python train.py --num_attention_heads=2 --hidden_act="swiglu" --norm_place="pre" --rope_theta=10000.0 --qk_norm=false --lr_head=0.0136 --schedule="cos" --doc_mask=true --z_loss=0.0001
Each number is 128 + 24 x the weight over the matrix's rms, rounded and kept within 0 to 255. Layers, rows and columns count from 0. Numbers have three digits each.

# layer 6 attention query, 64x64, rms 0.197, rows 0-63, columns 0-63
064113096025155149089137187114127168069129138156060130105205146077043140163101181105140194033085154068161149092038136212184112064115203113177139094162082139162089209093117221081140176214071149
106146107071143142128126152124131115092134127161094121116142127096086149113112123115150158090106163115121140108077112157153109105113142125137131104118099131130114172113126156095123155161092142
160114148150099135154139095139141121171103141120136117129080123159161141131128122146111085160138124140121095128167118085093140155128091137112141152101162113109148091162119101146123113098141101
114135121114129142131147136118118146103142116138129133139131157109117161114118134125142149119111134140130136122103129135114121127109141094118133097103111116134137108104119149121127148145136100
142108118076094083168108128112098134117128130141103123127120135115111112173140118118118164116118136107105142109107114157144140097103167121150132108176132170129152153131118153130127151133120134
122122141121140115127089135106101126106136148125112103140159109137104142157127157116115153107127145133125113131102136134134154120129143141157127145141142127099136134122111142154127161141134129
085132124105108132153125116136134120128119124141106117125122114168105106125148130131121171181101105150122115111135146136122146119157141118140139115132157140139135106147155113115100134127115066
162171168167145120152117120134094123162113136140115106143091118123137167119135150111141116111170137154111109127150080110102148129112066155121138146118117115142118143152142149143139136115116134
126128138116129116144122133134123140122126110124117106127123129134121124110132116120119113126133131133139137120127124152145144095116124132116107101117127148141122150110137145137146113128119121
117123160091107104105080139116136100139152126138141158122099138106128137169173130118136153145106092119122100138146115133133139172128089094160131136141079122156150132148081129111154111128093110
119104117137124100105115121142124137139073099162112128123132109142160179113122150151132130142113149127170112146088102140108132095094133146143164117100132125160156150114092127130069153125147129
150098159144170137101153104122093079176124116113150096136163131128125165092139146126115178121122126110141147132097130160149137138160117128121169157118110137138115144093140133133109129116093150
121152115159124148115118127128113130116192126145132138112117129132067165119092154128120092120167098112108136133127157147119131124060135113154111122078150171154144119168123151135163121145104137
103100108154081158098143138107134129145125151148155149118116152140132112155118113116137098113161102141117104132116113145142145192129161138138135126081173076158089109088098142136158119105113144
143127156137161140162098133165111113158127093095130144144126161146162129099126134130152129120175093093117140132152095107117127137158118117137100130121125111077141143132121117124107127125117109
118172156138136127139111115111152096115079130134095126126105101153166163110103092138117157094100137134132122120160157131126138135122103105119094144098153111128130082148134092144126114098089117
122129118106125118126112132138132101126130121135112119130143123112115141134106131123131148112127145115123134134109117143128118118119150124125109122137130152132115155129110153120117134142116126
145138137167108121131109109145128111137117108121154114116109107153150136120105106138113102174161121176103095129147122119115126135137101125124114138108172155134135108133130107133099111095151125
102116115102142129119158136111105160131128140138132131135156139110104126143127150124140137094112148122143145136117135139151138121120141138132141136135102120103113123110128157128147143159112147
073132100089146125076140135125114129101125138133111131142183154112118115123121140118125162092123130078140166136095128157154140107136150112130135115126101103112111163083137156106111143167116152
146151129135098112125130112138123145154136131126105124102095132125134136121128075140127100143128120153120134129151110115098108133122131128155132136093132146134112111126108119147153099123120115
115097131109114154134134134185110147118141126097109126125077139121117125143100132126122137125127118095137185179113105135157112121093181165155109120117165135143114201102145136116160115139111159
136101133136142134178082122155131145115144119081129123103095126131137123141129135137084149150109121170093085139133138142133157137135096144123103120110160123167142127113097129140124163094089107
091123136096141112129123139121106100114171134123109081135135124147137103107150137135114152152177111116145130119142122138151147137126118121107113118107115132121146131125155120125111084102156138
186146160215152116133122126116170085168135144110186159135116099138188118131136157176064060177176102194100066097214155040060144214149044140081120198117184084084135017167112037179102097043216137
172172126172150142124135127159110156154161098108108124125116088168146083175130097142148110155164107114094107118148104117124120163130095135194113125134158157155108108144114118167152116054152118
142153125110122127137101116139109128117184100144162134117126175142127173124170142137160136128138124145146092174138155142138142132111150181141153111169136117153185140112128112150115129143121128
109166139134091142115151122147119100140111083142097146102162121140149138115130141124116103150125149139105123135123132111117150087123121104128096165098159125171126120133204128182132133139124139
150160120175079095110098133120099133154133116121131116144065158146112122084138091117112115151113144114132146109144137107084135170146140105134114132094146105125144104148129126132106113110138149
129108122126117145111154137131107109110120178120121130167156139140116063153155106140131135123129135138140114089130161136133163130139180095138147121064103113122114093073109116092065129148070114
131142101136136146114142154049160159107136099149123098162187129132089104117142208111120132139136092099121148112127135123133118100113090149116115125139149092119089117110126139097101147138137121
132149107116133117120142157112136127085118089189094130163141118121174135135171109129122135147135103154119127090132149124096103145131118091132156082124137102145105150121132136155115075134154139
122153112175127100103130134126127138175099121132129118169101104157137131141117104157158109163187112187108133167121108099144139168147109132089130126150146097141153120114124093126098105117143127
156151120150152113147174150106118144128106123099152160147144119114114088083142102131118098101099154093150141135121137121156154109088173152145154112157108122123137118136117148109125125156128161
155125107103127156118125167123149123115190088153117139147142122134100130145092135074138157107107123117128126116070108176136127129129132096136111127119114168124103106103136142129130168157114110
125129147131154092126112107098157127137115139102160112082101148137123139085112119142116094168152117100142121102166124096112090127092094159099128103105146115126153114128119101149135099085100129
145105109107122128120164168140095154136152091145098133140133133120105102098114135095151181117095152129133176115094127149121157144154151107151130083173101126075132154102122136115115139144134137
108144093122145161103170113128146134091141116156122141076112145117117162147104125101170134125082137140144108110118119161109108129153137159170124139152122132163155096120136151094094124158124123
168168145109157085112103105109108090131100129145159139103118115159102147120117132120153107134112137147114076128133089107085090123112115130138108122094130174146121062140132144133120156101124104
138121145139140139127088115123130144143104127116156138116131114128115125118131103168080113144142107164111071118155114106106121153117113123131113141117144094150115121150092122131133129104095135
123127190120134132183118116152153089176158138107163121133085115142112095136100115129142119126166157175133165116144089153096114111123163119166091113146105116126130115107119127123128137113150119
145134138173135158127153128130155122117105122156114144109119151115090126132156083091128112133094137156114083170113109105159083081137126144137090078142135124145142151177117147097137116143110133
153108120081093077169097144146161093150128142119158133116137094142119119110128163107147142097181172103124090103105145108196172127109160155150113161135189108130145073142118136162125088102136155
095162127137100143098108120124132109183156146142109164146145162121143123145114132132150096106152131138113104122132138124162138111131190128180104180119114133161132100123134145135179097125140124
112132111098139114104148145105074140146135133133163152153139126174139129118151071126114090138106094128141131098136105130094117113089105112116134136130156122118163101121138165123171127118111178
123142142127134129156123069133125121146164159109095134083106131063132118118108115139119113139090137117205111132144159123097124075120132130142129132120179131130112121164183147145153129143120126
103132088092180137143142133092153108152150176141113130129132134172155148086079067117157111168115117125101116158103131135105111091144128150136150095139134082144136100114157133124135092088113140
169128152171144104143089122132135096106162139131113138122132144089108104161084179112148056130118121112156148127131153120125117149144162124116133162157134114109177118154098134139090100123122092
124102133161159102142134117123130142186064111116113120150132163149113141153121107155137084137150115113144138163166119104140142136083088136119090141167120109140130102113123122141107160095149153
103111128096121147114127173126125106118135150161146117138185099147105143135140152096161182108109169108118149116087138162126109121122145129152119122147106154122130159099135150129159136161105141
154110141125121128118128110156146137131134153121104103091104148124147129153137121151111112128150105103090095137159140104116129131117108120093142171108159127157112147160131109133124123105130090
092101112128137122133157161119106151137132135140138123146149126131083118088135163090149143121101146138147169128098143136140132138110146128108151112146108150096141136122140154148132137138097165
125123106097116119096111086163104089100162132118120133106107142141151170186103119120123117157103115143141103101153118131095117121138091089139105113114149111141113107105139117107107133110173132
132131143171115128139118111111166099135099144122142135117119119168104152137136092171128055122157093114117096149134128133137161109101128144114128157147136133167070130175121130136126149154104099
116098124134132125095139155104139140135127153124146115090164119156091124073144128156117121109113154123162142125138143127125176097123120190106134113140148128108125151155130171129148148126107152
132128157148154093139062146133125131170116131137128116112114101152134131101132126179064098123154104137107096104194074075117122148110110167086131130105172158128115131138119113165155124088116141
088143139156161129070132106088148150100148157138115133166120126139112120163128103136111109128126090158160176160104145139167135112134131127099130175132108142094169154115103110127140194118121150
158118145141093118148151090137144128113177097172112079151123103127176151116168127138126125122157093108152149095170130137107110109105162105125150081122140178146119120118173098143166154126128116
117150118130139109105126124118130155122114136125156138155163133139142170139087122119092172134145122162148141070133145118101167176114137130109113120119125137176087107122140150110078102131150167
125116119113128142115116102109125064136127171122130110142110110153091165117131092110143120099156171148133139117144163106128104111105140171215111130055102121122081095117105130111100135128147118
108139152115117137136092090134125123161103134128121083148066107176117108116133164133165119162161130090162148145116131126155166107144102115118123155160131114084137128119142120120100118134112082
165136159128097108097125135190130144108137076156140069164104110121134058120163072140145128131136122121110127160113166121127114107140096140121168108122168105136106099136121171107117133160149133
139151113128111130154131139095176129111134128107095170185166124095134116125088179139133102121101128117117148136111093116111200116122132106135150163127108110148138174144088136134142115137105154
140156156149170066114132184140099184170186146143071117128075146132104158100150096107141157143125130109145128122148122111133106103129105154151134084094128145123121120088139147147137142091140154
# layer 6 attention key, 64x64, rms 0.196, rows 0-63, columns 0-63
146141102128100167132149083157100113114139131142127083105118145120144124137123135082163118129118129107134141160105137158149106107172129088096156123107134143098098142120167132119122134137128127
135125113125112164108160097152108104109140114134145101097128148129125118148127138069173133118135134121127149153098168164127113109155132124147137130128145139116107139131164144102128120140120126
129129166140149107150085149112161141147103127117143148139133091146108141110145144177088110120148125144107114140135098111148130144106133143136120135141124114162127106133086099145137117114130144
144108115125138145123135120150128123154148143144137123103143132141087132150099155097167140154129117113135135166111152117118067151151129095132119128091116160137121135111142125099115129161118148
127088134139119120128136102127102107095130102152127116133114131108110123111108125114132121127136117144153124128101118135119133138155115143115083111130132161136127138092132127108092132134168103
120119115097080135104131132159116133107128105142108114123096131102119162120114145089184133104129136102171135137105110140143123116152130132120105140120103154132099148136115149084113147135121114
136119152154154132132111076119140141103173159165105126103155087120150122104164130148086125106135088154109103109151065112142143152104139143130095140092095097140136099133089105155146092102140158
114137145131089131131126143133116141131113124114128128093132104124114117100146165137144124157138144116095118126120149125157130154116099142117129132157126131142113144120125103112140140142115137
144125192179179078164052165030223171159061148046150213117122030155126139085138070226039065133142132189045082068181033000086211204035129197135056173158160074171199047157051072212155123065136146
113120152127142140110086139122092160167099118143139168104154096152132107125127193144092108107151139161134084105150121113154153188101097108115122142116150160159155118141122085148116108113167106
097160146113150124161142143096152088151164085144174128114136137114131124116107152140148143128159128114128101084101149128113134097182152085162101128135112120111110151148122115118137088157137136
100145116111123121118148147113137120176126141070127122150097146150134145116122137154127103157133134133114124106176093101123156141114115127128112144113126047119132093141076071160151104122141146
119123165152130113088116148078114133132130131092121149095145099143128143167133112159104135105114121098162116138135150069172076152138105150136119130119123132156121119114130106135126163148102073
161168096081121114120100125169112135146111087127125102143146126153103164123119143113117159122135128119125116145148127125165075130131135101127133082127109197128144128169152131162104153133104095
109131100095118135149138109171098117111123106137133141138113157162102098142172120118136107131118136075176139158126118147153149117124149152114146131133137117119130165075177124105114096145110139
119134086119115150106133095113105122107144096128136111097142130121130145152107128102186144103108117115127151131109143197148105120142144112115146109120116122143111146112129133093118148167100138
118125084089117181105152119154104129090136099159100109118148174107103133168102162063173159098106136074165153136075163205171101089151138105142169110133111158128095182100160191082134157178108119
109128131087120125130137168104161113130102123099096144111162138093121156122121128145111149098130141099111106083129118117134128131089140144138126132132088136130157125112121141126181132132113131
151132131137092124147149122175118106130102146145112111158117147151115133140111132108158137150119129149154131147128119136109130116150090106149138115105110172123120129146129134122123135117095110
125145111110112154138175089173113105115140134137128097133122168136142142147107103098156140140118131119148133150125143156118093108158121094133127098109134151099127131129165149099123102137111118
173130148129141127135096129132139116128112137125142155137174124141108148145113138159082123124142115116133085092123127121100118159120107138138100143158166129141148121114106119143131154128108149
124132130120098097128116102109124102089131114144151090144142132160141158138167116136136140141130113131156151134115118094132152135149145125122151090132156124132123106090165121135111131112123111
102138097104133121128096117091124111118091102140115133105137131096128121107136125138175104099134120133101124107123101131151132154132135139137115140109112134177113148114145122150108136134127153
140155105137107163137171106144071131048102141135149090106123151113121123143091102122181109130085130120150152145125118143163081063172120125093133090145146113109113132123153171123144093153150133
126124136125121135136140130119134122128127112123115152138122131114131134156130133121129139123131142128138113147122108139139136132112135114141132136126112125117117131142116154138146131128120119
118118093108104158096127135152086120090126113147119093122134173126130137118124139098145138119105118082161148134115154165149096112175138158116130107145123155108132187102173151117135187160130120
123091095108136117137155120140093145117114121146094127106131099124127127118178148115123107098157115120110123091115108096118125102137108076138134110134137121114095141134146134121122078124143062
136108108128107130117137100142140159104167167128129118114156166141134128138108105123139168127143127096105133114113161128156120108152111101112103089114117113135131124113133160045133167152114152
181152109113127155078169089120133111116143162135138093131119130123109148098109145111127146136145132099167139152101137135147114136140146119111132084160128132109119124049136153104121133147138114
161133122128131135165137095168124113156156156091121188156115152123130165128126143158100159084149083163126084133140094127125103119139136101126134132118113143151154132145116111179153127101130130
139131154159111109146154129113183129137094110098116157099109087133163108089119073138078114121155140120117119170166137101134142153111132171151129130095107122110149121193108128141155122132143131
146129096147148123137175139178117174124124141152170135059123131107106125142099077124112123141136119105123109146140170155089113157163169095134106114136132135112145109149139149121117151129152153
073169159138147156146153157070130089143145165102093151135129137106107118138155113130127127141147157126121103154094110141141146097178160160149131126117087140118141123129138146110178099147123106
099145132128139144106098116092076151165122137141126142103105131146104177122118082147151100130139167158127121153148112117160124141121120132138119158095143139130151114150121145131148157138139141
149124125110119138114131128157111135113127118131115074108133119155125151115115114078153176138119097128130151136143135147130111132138123124102151097113141130115076135153166132102105136121125152
111151140139162129136119168115133120134118133090134171135141095118131091133138136161119104125131138127121102116141126109117157145116111132155094137142143124132121112102099106139169095142120119
160120135100082140099126102155084130113164139128129070116115145154145158131110132085135160143117099127146162133140164138112102127173131110097139114134132147114110151121147132089087142123129134
115118125112141121102115146148121128148119129139114110134146096141120108135131127104145118087081140139144151132110139106130096109100108126146145100111152175118111150135118152093148110137125119
100116105120115125142150155140175125152134103115111162116142108123144140123118126139144129117140142153117105115109129115156156168080109126123139107146131147126116143152112114082133138116128123
099129149141154107162079147101177112167140120099136211142132088108135116131128158192107095118134156151091077101130099089113146150097106156171107169135114111172152115132062086192138142119131107
170120080142134112140071113124140090108143126127154136089146152122114149092097156140160170147123087137135152158109133106118118104150098093089137140168105106124110162101151112110139128137141120
127153121126145154103129110136122109185123189078150156118150130092127125093116156117109106156120142155116120105108114107130091124143140120144144132114159168099110118126111096124137170140099114
112131131138122126149156156164099114113173124142133159162139089129115148158078102107151149090089092145105155117124121144102115139149086108077152103091139122093134151142132134088104168118166071
140116148127124117121138126142123111159134130159098151157158112124109173110080144111170160124140125117148153108114118139125112098112143150102135125142168153105143160139129155085089152115134054
137158148108124128118147120146115044086130155139115091138094128127104112101162123115144110126187107158102118116134135135178187119131136098132124119122110137106098130119131151138105094117156096
131113133130140140143141129187097076128090158157126102120130115118085165148097098127155075095109148108130144152131151134113096107091146161112129127122157127105121120085154125122192156117121172
148181134097141135101121143113141092106113123123119129096150028107141076121123102127165121150139172145099148105130108114092128111119098116122135134175166140084138161144137137131127101129082127
114101121150106117130142137196114130133080132137148144138160115182144147087099105118150124128110129181181144094131122103126094149140086142164108127154169143139127156155102117092161128121132150
116108129128152097137168139072150121134125120090116154151122129141118102174143118184078101144140131154145129116124109118126111140137149123129135124169092108135171112109125107179130135134146132
145130112084109135106132120139072107110130136148120109109117185149128166140111116065175146115138127108103132130123153145129110105134121099143136117112154156110128144143155165115125129135137107
082168153181148137149166141102144149140121146127122193162171086131132105127115154150126082114136140106139097123139128128123157139133131195146154125115138087115117130110094120152159131127142134
167133128089078129113146127174092099095124118140133094101123162109132106148123139078134146149121115129122128141130131146122115126135095100110107135130132139113083130138165101083118113108132119
123107130138125116128136158139159128132103115122138108139169132116119077141114109153109108121106103184150155118143115110142121201111155121086136099136126124089126107087102120142101137121134136
125120106138153109161136159084148112169099148142136208131147113122153154122129169157138099128146132091104081084096101110138154119102134175166154180141152125163151105137092129155165115129152129
160124138119121135188142109149096095110112148154172112124095147055147133173171166097138132087149118081119106112145128147128107068145146096147113112116143121119104153055125152129108146135142121
127127132134128134133116134117153138155135127115130154121138114111141140127126145152111133128138143135121078098121101118139138143120115130135130124136118096146149125132111122128130129124120134
168153133115131147139158088101119100145140125135103092144129169106159148103146110110135158126158150118154112157103110131180092113140116145162114127175148108158153072147133132146141043142143133
128158149168175130127155174146173162087105144123104124115106099140107124130201091144097089145150078101146136181166165113100123102119148154131139187130100110146122103133109123151135121140144134
147118135076077102095114123124104134090119067142133123134099143090130110118135113116136164166149069107141144125115111171154107135142124119084121073107118120129105131142123172116143137160131173
176095115117129106149147113150149126180169088100162135099193126131113137148142133122165128123103112150109150150152105146126133129149160084079136137152127124122132174140110138125148162143132084
143093124140129130134164127127165134121137133117157110125149104141155135142098099141127107120121125125119134114103117113093149109112141161094128157138133127161162134122157071140112050125172136
105140146126150117159146114075207093149120143139183136154072147132112110136123097156097101083142101150135159142145130124133149098167171122141132121121160116120169143152137115166137132123121133
138136135174100131166091135124092135128165087188110129142107121146132156119110148115174140150144146104114125082124153149140127126115093153165135113154157129119120127176143133139113172160161138
151156144134132117102137113134165132099168147087136121125139112071139169109150133124105107099129144177169143139184134115114152175170161154121144103110146113115142158070170132105153103152088128
# layer 6 attention value, 64x64, rms 0.179, rows 0-42, columns 0-63
173151110109124165093150122163103118120122135089116143133140165074143126097114139142138107136065150166128164099166098126131114108080135137113081117118130125148121126147101125147149088196121141
129190113109161165119051086129105101105129129085107103140107127125068087134183156151121125170103160149164143171077126113135121124131120175124176099122111154120120139105108098135147088157125147
111079119119186112105120182146129154136162110167124159179138138126097109114120146128117153136121177133107160155126140110151113128124146144158125094139111114103110102152105122091149119157151121
109094126107110112145127132154126147155120129119123127145159133069115145065122111156145152079075108121144144128109144133108132078115107093160095146133106159124121119151101117159114133179130151
111132085102133174095106140109111161125072083147125118076164098125105127157134135130143115066095162121079119104141114138145138141064168103112176103156167105128142149098135115110175129139192164
163127088143168146107155149123045141146121115147076156174152128116135108126113136122144113145092134160136152094121085133131079173145152179195090077087171128119162126151106121115150115131153087
087114110122129156162145125156088141133097051081143126121118135127166125086125104134136121148116114135108123091104152147147146154138136134111107046165176141158168121107146139146117127113140117
085064078088111092159113132120127159134147085119155126155144144115105135127102107156153093087098172153148147133136111133080077125163128106162108082053114122137149136127134109108119143130096126
119098129140103097156143116140162168167121121143200137134141116046168133084150090127158097123120073128153131172121156129141120156150128118133137106115126115119131098139159112166131125140133171
142131125138105116106105087120139129090148207131171137104160114159111143139108157131123129096120062144121134125133068120110095119106147113089086177146104180127155107091117098110145110148105149
141142129125056101111110093110064145129128129099125128123119136114097101124078161126151115160170114136164127113169174117192165123082140099098133155140157121132136132176114121115152144119081108
154205098098110066119126129089100127133089131083077152139103113076118159133115110109148113134101139116070112151174126145134149112114067151140158144118114189111153127131111156126110156103077138
142128120130128107130112101139133166126143134159190086148189117154126102170113087134130121138166110139167116130120130126198130175129159141121122082119192105183122148101104103098125106121153108
118186138084111153104130132154160114121164160089129115065065077123151150163137155113090140124079135123113129119134073083110101151141115151130192135138142144126116104094145144113078113150146120
090150101130136153131127127112142110152124145138118100107084130051145134086109148121146106071114174133123123190144148122122145137090124111147089096118101146149127116179146129112060194083152117
143081140160127158133160143115149169132178130092124127143059133134162125148070167131099073139094141156124104132127148134184091127144055133159118103128191096139107125128181133097045075144075097
106131122130161129147115144158115138128121198108167191126116109079107059125129144131123119123163145168151152124104122144122061119110148133135132110113136172052133133115095113123127163161105120
137144171127124186125147170109136170116139130132140155138106117125167091147168097123166147123114119114107153118191106123111196127142102169165106098126130098056123094110128131106142101136161240
127121098144102096105115114148179061142169171162156111095081141091108143111113130114112133098099207161123090148144104140185165142138155180068102123068170134104178153122112096144108119087149118
127117092102188088106105143144146123146140154105109116095130155115086107089144169146102137164091086123104138148110112150147128123129139150164085123138113133100155159124119089115094119136153109
125135099097120157158128112158138108134156198086189124090108130112146107103122129128145110147183142132157105095153128121128110109104200073104170125179124161133111117114149081151126102135081161
163084154165124183192115104143100111120077139100118114087150144100110103106035165129111123140124064113147117193126161103133069149131123126125097089100170121148087142131149128165100152141205148
186124135119123183106192113136125100120115093042102101141128137129145147151116113139123154081080131108131116153140073139155097122108097146122128114091136113165152156122117123182140110142099165
154117184142129095169132147204128171089126202149099131082108136124183163080182171138140129119119175182101123102054178141172164119126170120105164088065102122120127139162110135128121138131144115
156182124138114144101120104102107045131146113138098103151118112106119088077118126124141141121135138113164138126134113090103129138116181115201121160188142178181129097154115121132119129146136098
144133099140142077089114080096129171152106145165152099121128146111162066153147120116092114142146115111111125127128083118148097134101094128166158104131152123118138165128144103114118112089050075
120172134150119108096113151133121092154136131155102120172066154070130100150119169134136132118145136125107130082145128117100111046146106113205036093118079114095131163147172099119150123113126118
108124119116126121123139157121195139143141091107129104123117102121171100126137124141144073092132162192167145123127143153102158147131144042129124151154126149150153085128134140097096126121059097
175143137104152131138125188145175136085113204132089144155118106111117169147152160115149095158112126141126121122134121169133121160104139120109120104144152092161139132139161100138108118133188167
143162109104139129190167130112135049125101146121138139132135106147146097151102119117110095145099061147130091186104136135119128120122150151154124123165126145080158108118120062087112092146096180
096146129112139141170097122135157095119107113110145119180150124148144166160140117136148096102115171150182126158089186114147104104149163115134136137102146141185073095108146101125101169173128074
077110103101093133108129090104086147126128142133085098101127165109094137090115128130138126172120144192111112140152098079118177140173157132147157106164117109119157135159182117138152153139170124
161138131126101144163138146129119097128178111126141124150107126139122141128150109138105125142143124110125147115140116138099138130152163154107090142146137113135112145153117124117135108141100154
128151113142113124097114118147109138136148141143101138090156130167122146141110094123109122131121136157151118125136102121111152132151145103116126128147148159105131134088112114139145165137158159
119129158132135146144125139117108135161132120192130092134133154145107110148125144135134116144170134137127121118143132129107104109119110126137149122148132115154136136137163112111114170111128130
141102125157107146121132103125121107138076113115148120159148133105181098120132148127120142127115099115121139113158126125124136145127121127133088101145116139149116099137106138146139107123127145
138137100098147138122123162131104162146106133115119118124129150114102120103131115121115120125125107148116121117118114117135135129113103146125101134118104112093111153131142141136147158118093113
115146177170128140122117122132115123159125125142121125098121137130107110145137137124122119152121124147145121168160137117144124143124125116127129107108151115125155123112145113110150130129118089
162107123129146137149145118141125133126178127134093122121121134112100126114136108128143143124097143113127125079132102150145113097091137123131121099061129158143140171119101121119155142126097112
146107140125136124086141130126114146138138119160152137102167127151130156096143121127109133143122099144160107117144130146130124091094118093125148140123097121134148153100132117119091146126144141
163138145109137112133135164132131144137093116130130131138159121129132117112128155126078116136132117149121120122111137133168135133133091116106134140125136129118100142119132131088148129147124145
118121130161111134129134123127136118099109162114138143115127133132154121086143099130108133158148129107148112153133143139167131099119107137159131144172108068139085142164144117130116116099112128
156112155139110146149133124140115104151077149133091134140133151138134090098121106134121142129172090136144143098156089117140148130143110175115123104100171106115138137122153111122132114123111121
# layer 6 attention output (transposed), 64x64, rms 0.17, rows 0-42, columns 0-63
120101200177136111121130118122093187130097111126127167137122125104136139136169104080102114091081092068108179134106099139140149136149145107107144098141135102095117093136130072112102121140171135
069111113096191130097123144138130122128105108102113103130157156148101125126155140139096176078094156104153186153096117117128145105126154096154185110114096095109115119072156076146109103125102130
147114116141165141137150165146102101143128139109118141122092127103119072128164149107123139124139129093147195137146103131140144138107089124141104087122086107083149136138110143142115138132137132
136130170214148133144144132115122173098117107154106163153144141110132133088135146155121134127100121131123142124097095140105166134124146114142086097135079101126149128116106174113142103169159139
119112190136105136142125170115087160096112218126154138154115131130098119225123135130141127078095146160163171139134115101145083165144129109132144116123095118153138110144115129151155166125088105
156111086157128117082117181122146099160071130136128125129111100116150103136153113097145088077149105119127211124141102114143160167139132104087146099141097118076112086201123093088126120152154135
161123122151109129106168136095138154140122178161158101150115153124179104122107135119123103133096159162089130122122138117153137125093143105068177158146131104112149109134169096154140125132147129
178119110161147114121138122138121144130120137151114111156121110113136124138148175157175113136110149100122169139115133139038112155137115072153167123117058091115122150126073134099123101158182164
125126152165085102149138128132145108149204166138178127150119128102142144083079148129125138145135096132076097128120124100101172119117152106122133131153094139142155141092081112102093109146132114
082090149096139144130100155144125160116135097130145151122165120107083168163114100121152112077109107138100082117117081167080107137118138122106095118124151128142110135085117187110124142128144137
124078149152100112195133128121150127096135096122120119141213105153114123130117158114144105141126112092147093116158127098190102121147113104103144167076147160135127099116143067132117130095142165
115078114145126112104129139128144120132157088131074139149123154145114182117104133096103112157119113118167068145133177112143138138145159125138158104085169150129105101204092118122220161129135113
154095122115100174150102141123153088123104169085177096103116115116106122170119178178153137061134140127085140153118112123171117138099098127116153184130114138154139088093118107098099105113145118
064142117091160122113149103163098108128115169124097139119128185096112158122138084113120122140162110120119097148060117102095129124170098111125189116117188132157096121122155135149144166123091084
173178129166115132148119128126126105163138154174135098150134099131164134110087116165103101173064103098159117140080152082091099122091102110144112104082150130128141120163098073119169141154103111
105162088164174104139138089150157136144117162144145127129094099064091082132128170106123082176181070149113153176110163131127133084118104124118158146132189116134120126159148047146088142112188147
105083095157130101130121153114120134158151136137144168160155136129121092130122124112138129090150127075118196154115089122082164137108136153174116091138097095091097114096132129151162137069133162
096113158126116109132129113119085135179153188124090138101082186092086124123095061113163113148180117083164111142166122149135146156096189095117125139180154151103176139155112087099115073139093130
159121110130110130126075153121107143191152137170163073138095133170129170142100128168144098124096097085148096165116147147160162136136073098175129130116188148170083124100128131136095163153109110
098126123138151137059155162133124106134108084160120139150101087115126124148091186139089132083117132109176157127074095151155160136105118111129110110137127109114145138115154166157133112151147125
127107161138064075135140122129107164133153131112170105175188140094135152145119117133131147126136147106091098138144089136103089114124128134148162112106173096158109133082153095155094108061117096
118183167124110187153166116128207110127112136162171099135153115101151136136123140122121097090109099138157096109125115079071197103134097150102094162163140087113134107094123042107126104138110169
128123180094128112114120082119144215126063106159119128119088139091131151135155142127123112110101127138112142177135128104115162117156148152123154115147146167161123103128108061110138136183144115
165169115173134129154181167077051132192133132096196164133120136184158109071144105118087175107173129119165162170119132078144130068127143103122118136147122139140079132089139176167134119143168124
121132109168130116106105134130127103100076096097085114102200117115146173070168096170123120121096121126103112099117093095159113169130122127129107096083129085129140122124167076098124135156092089
093121104127103116119079120153195096143128140093140104159116062093129154127082166106146142095174126115109192141133177105136100149127123131111178130071157164133139118117160151143123138143138109
130160095173126136092096116107151158141110095094081097195102059158133117119111091092135132180171150086148165113117134177095132167140116062136069131111172145106178141137124094121118105142135127
145158104186145076119117088123044145108140143105147132119132112120134121131130152154158092171103117118078095140084134143115076104077147144132147121093078132131126160152141134131135133113148124
124151138141109132093148150124086134159149125134184139092111116127134102200120135076099152092143126166131108142118097121139120100123132116165118159157184133114117145178078084089132137112107091
103058138140113113097118144166139104119150079119178090139079135104095130140065102178134066101127156168129087159122109110082156124134183144126111130119167110133108161149140095135106113105112109
168128108154170178114129131150110123099119124115157121122147137116143115122162125200126175144117158140097122153071139105098119094136141124175111124117059091146122111117110072105091162074152131
119143149123116156069151145135141120135139149123104115141157138156132136107128145179132135139110114096163105070162109101133104120190102060113199131077126106128147140133144117152079104177112165
134134130143127121088135090126125129138100157127124109112138154139129121167161143154147128131096126129126123119134133160119115146101138136113113106121147097132119106126121125114132110140128147
108103129136086145102112128142129151139142141144112144111135141141139156136132126132133154111165127113125131106102104129131111125150127152127134137126097148152121148099121160122101132161132148
137141152120147121143120159104131087110127156111137104097125075140164121137131130198148148115122144115143132127117155110152094130186152128136147144144137093135128134140125125121122122119113121
140157148146123182130154106139136149129129150130125129141156157111113135123125109093151105133085082126114118128137114150133138154106154141126136145111139159134135150127146119121136123126145114
112102120083121134120103135114163117126105146107129119128113136154143105103123128124120122179132118107133109119111122125141147091147130098114129136107122115118127072137142130131126114108137129
141119134101113139149141100113132099102134127117145133120141095128138151126137131177144097119152135103119095146131142133140118118158127131155126112159120117133124161124107117134108143138130105
135113100157086102146126161130135123161116160094154132151135140142095099100145140133105107092107131105116151120123105131139137140112111083136144124141140105126125097126115133128131126137133099
096123132139107129148138135146127113117158155123107129147137106165120135131101127136105110113152119147134121126114129099164131121127160118127116143142126113125142103088098180113107110133127121
106114145095126127126135113151146125116107140097126123156128115115093140122098146164115106157136120114140107128148127139119135126128146149129111156104120124148152072115132176126138120132116138
117170154108115113127109097151133111099146123137099121128121125127105108110119123110094117155144110156120103152130145110129094135119147117133095107099156104154132153108108093126124125078142124
138104175126082121127105121137161113144105137111133113112134133150132119112113120144170091119117146097116091133141147156102120129111142154126146151139145093140109134093173084124108110101133109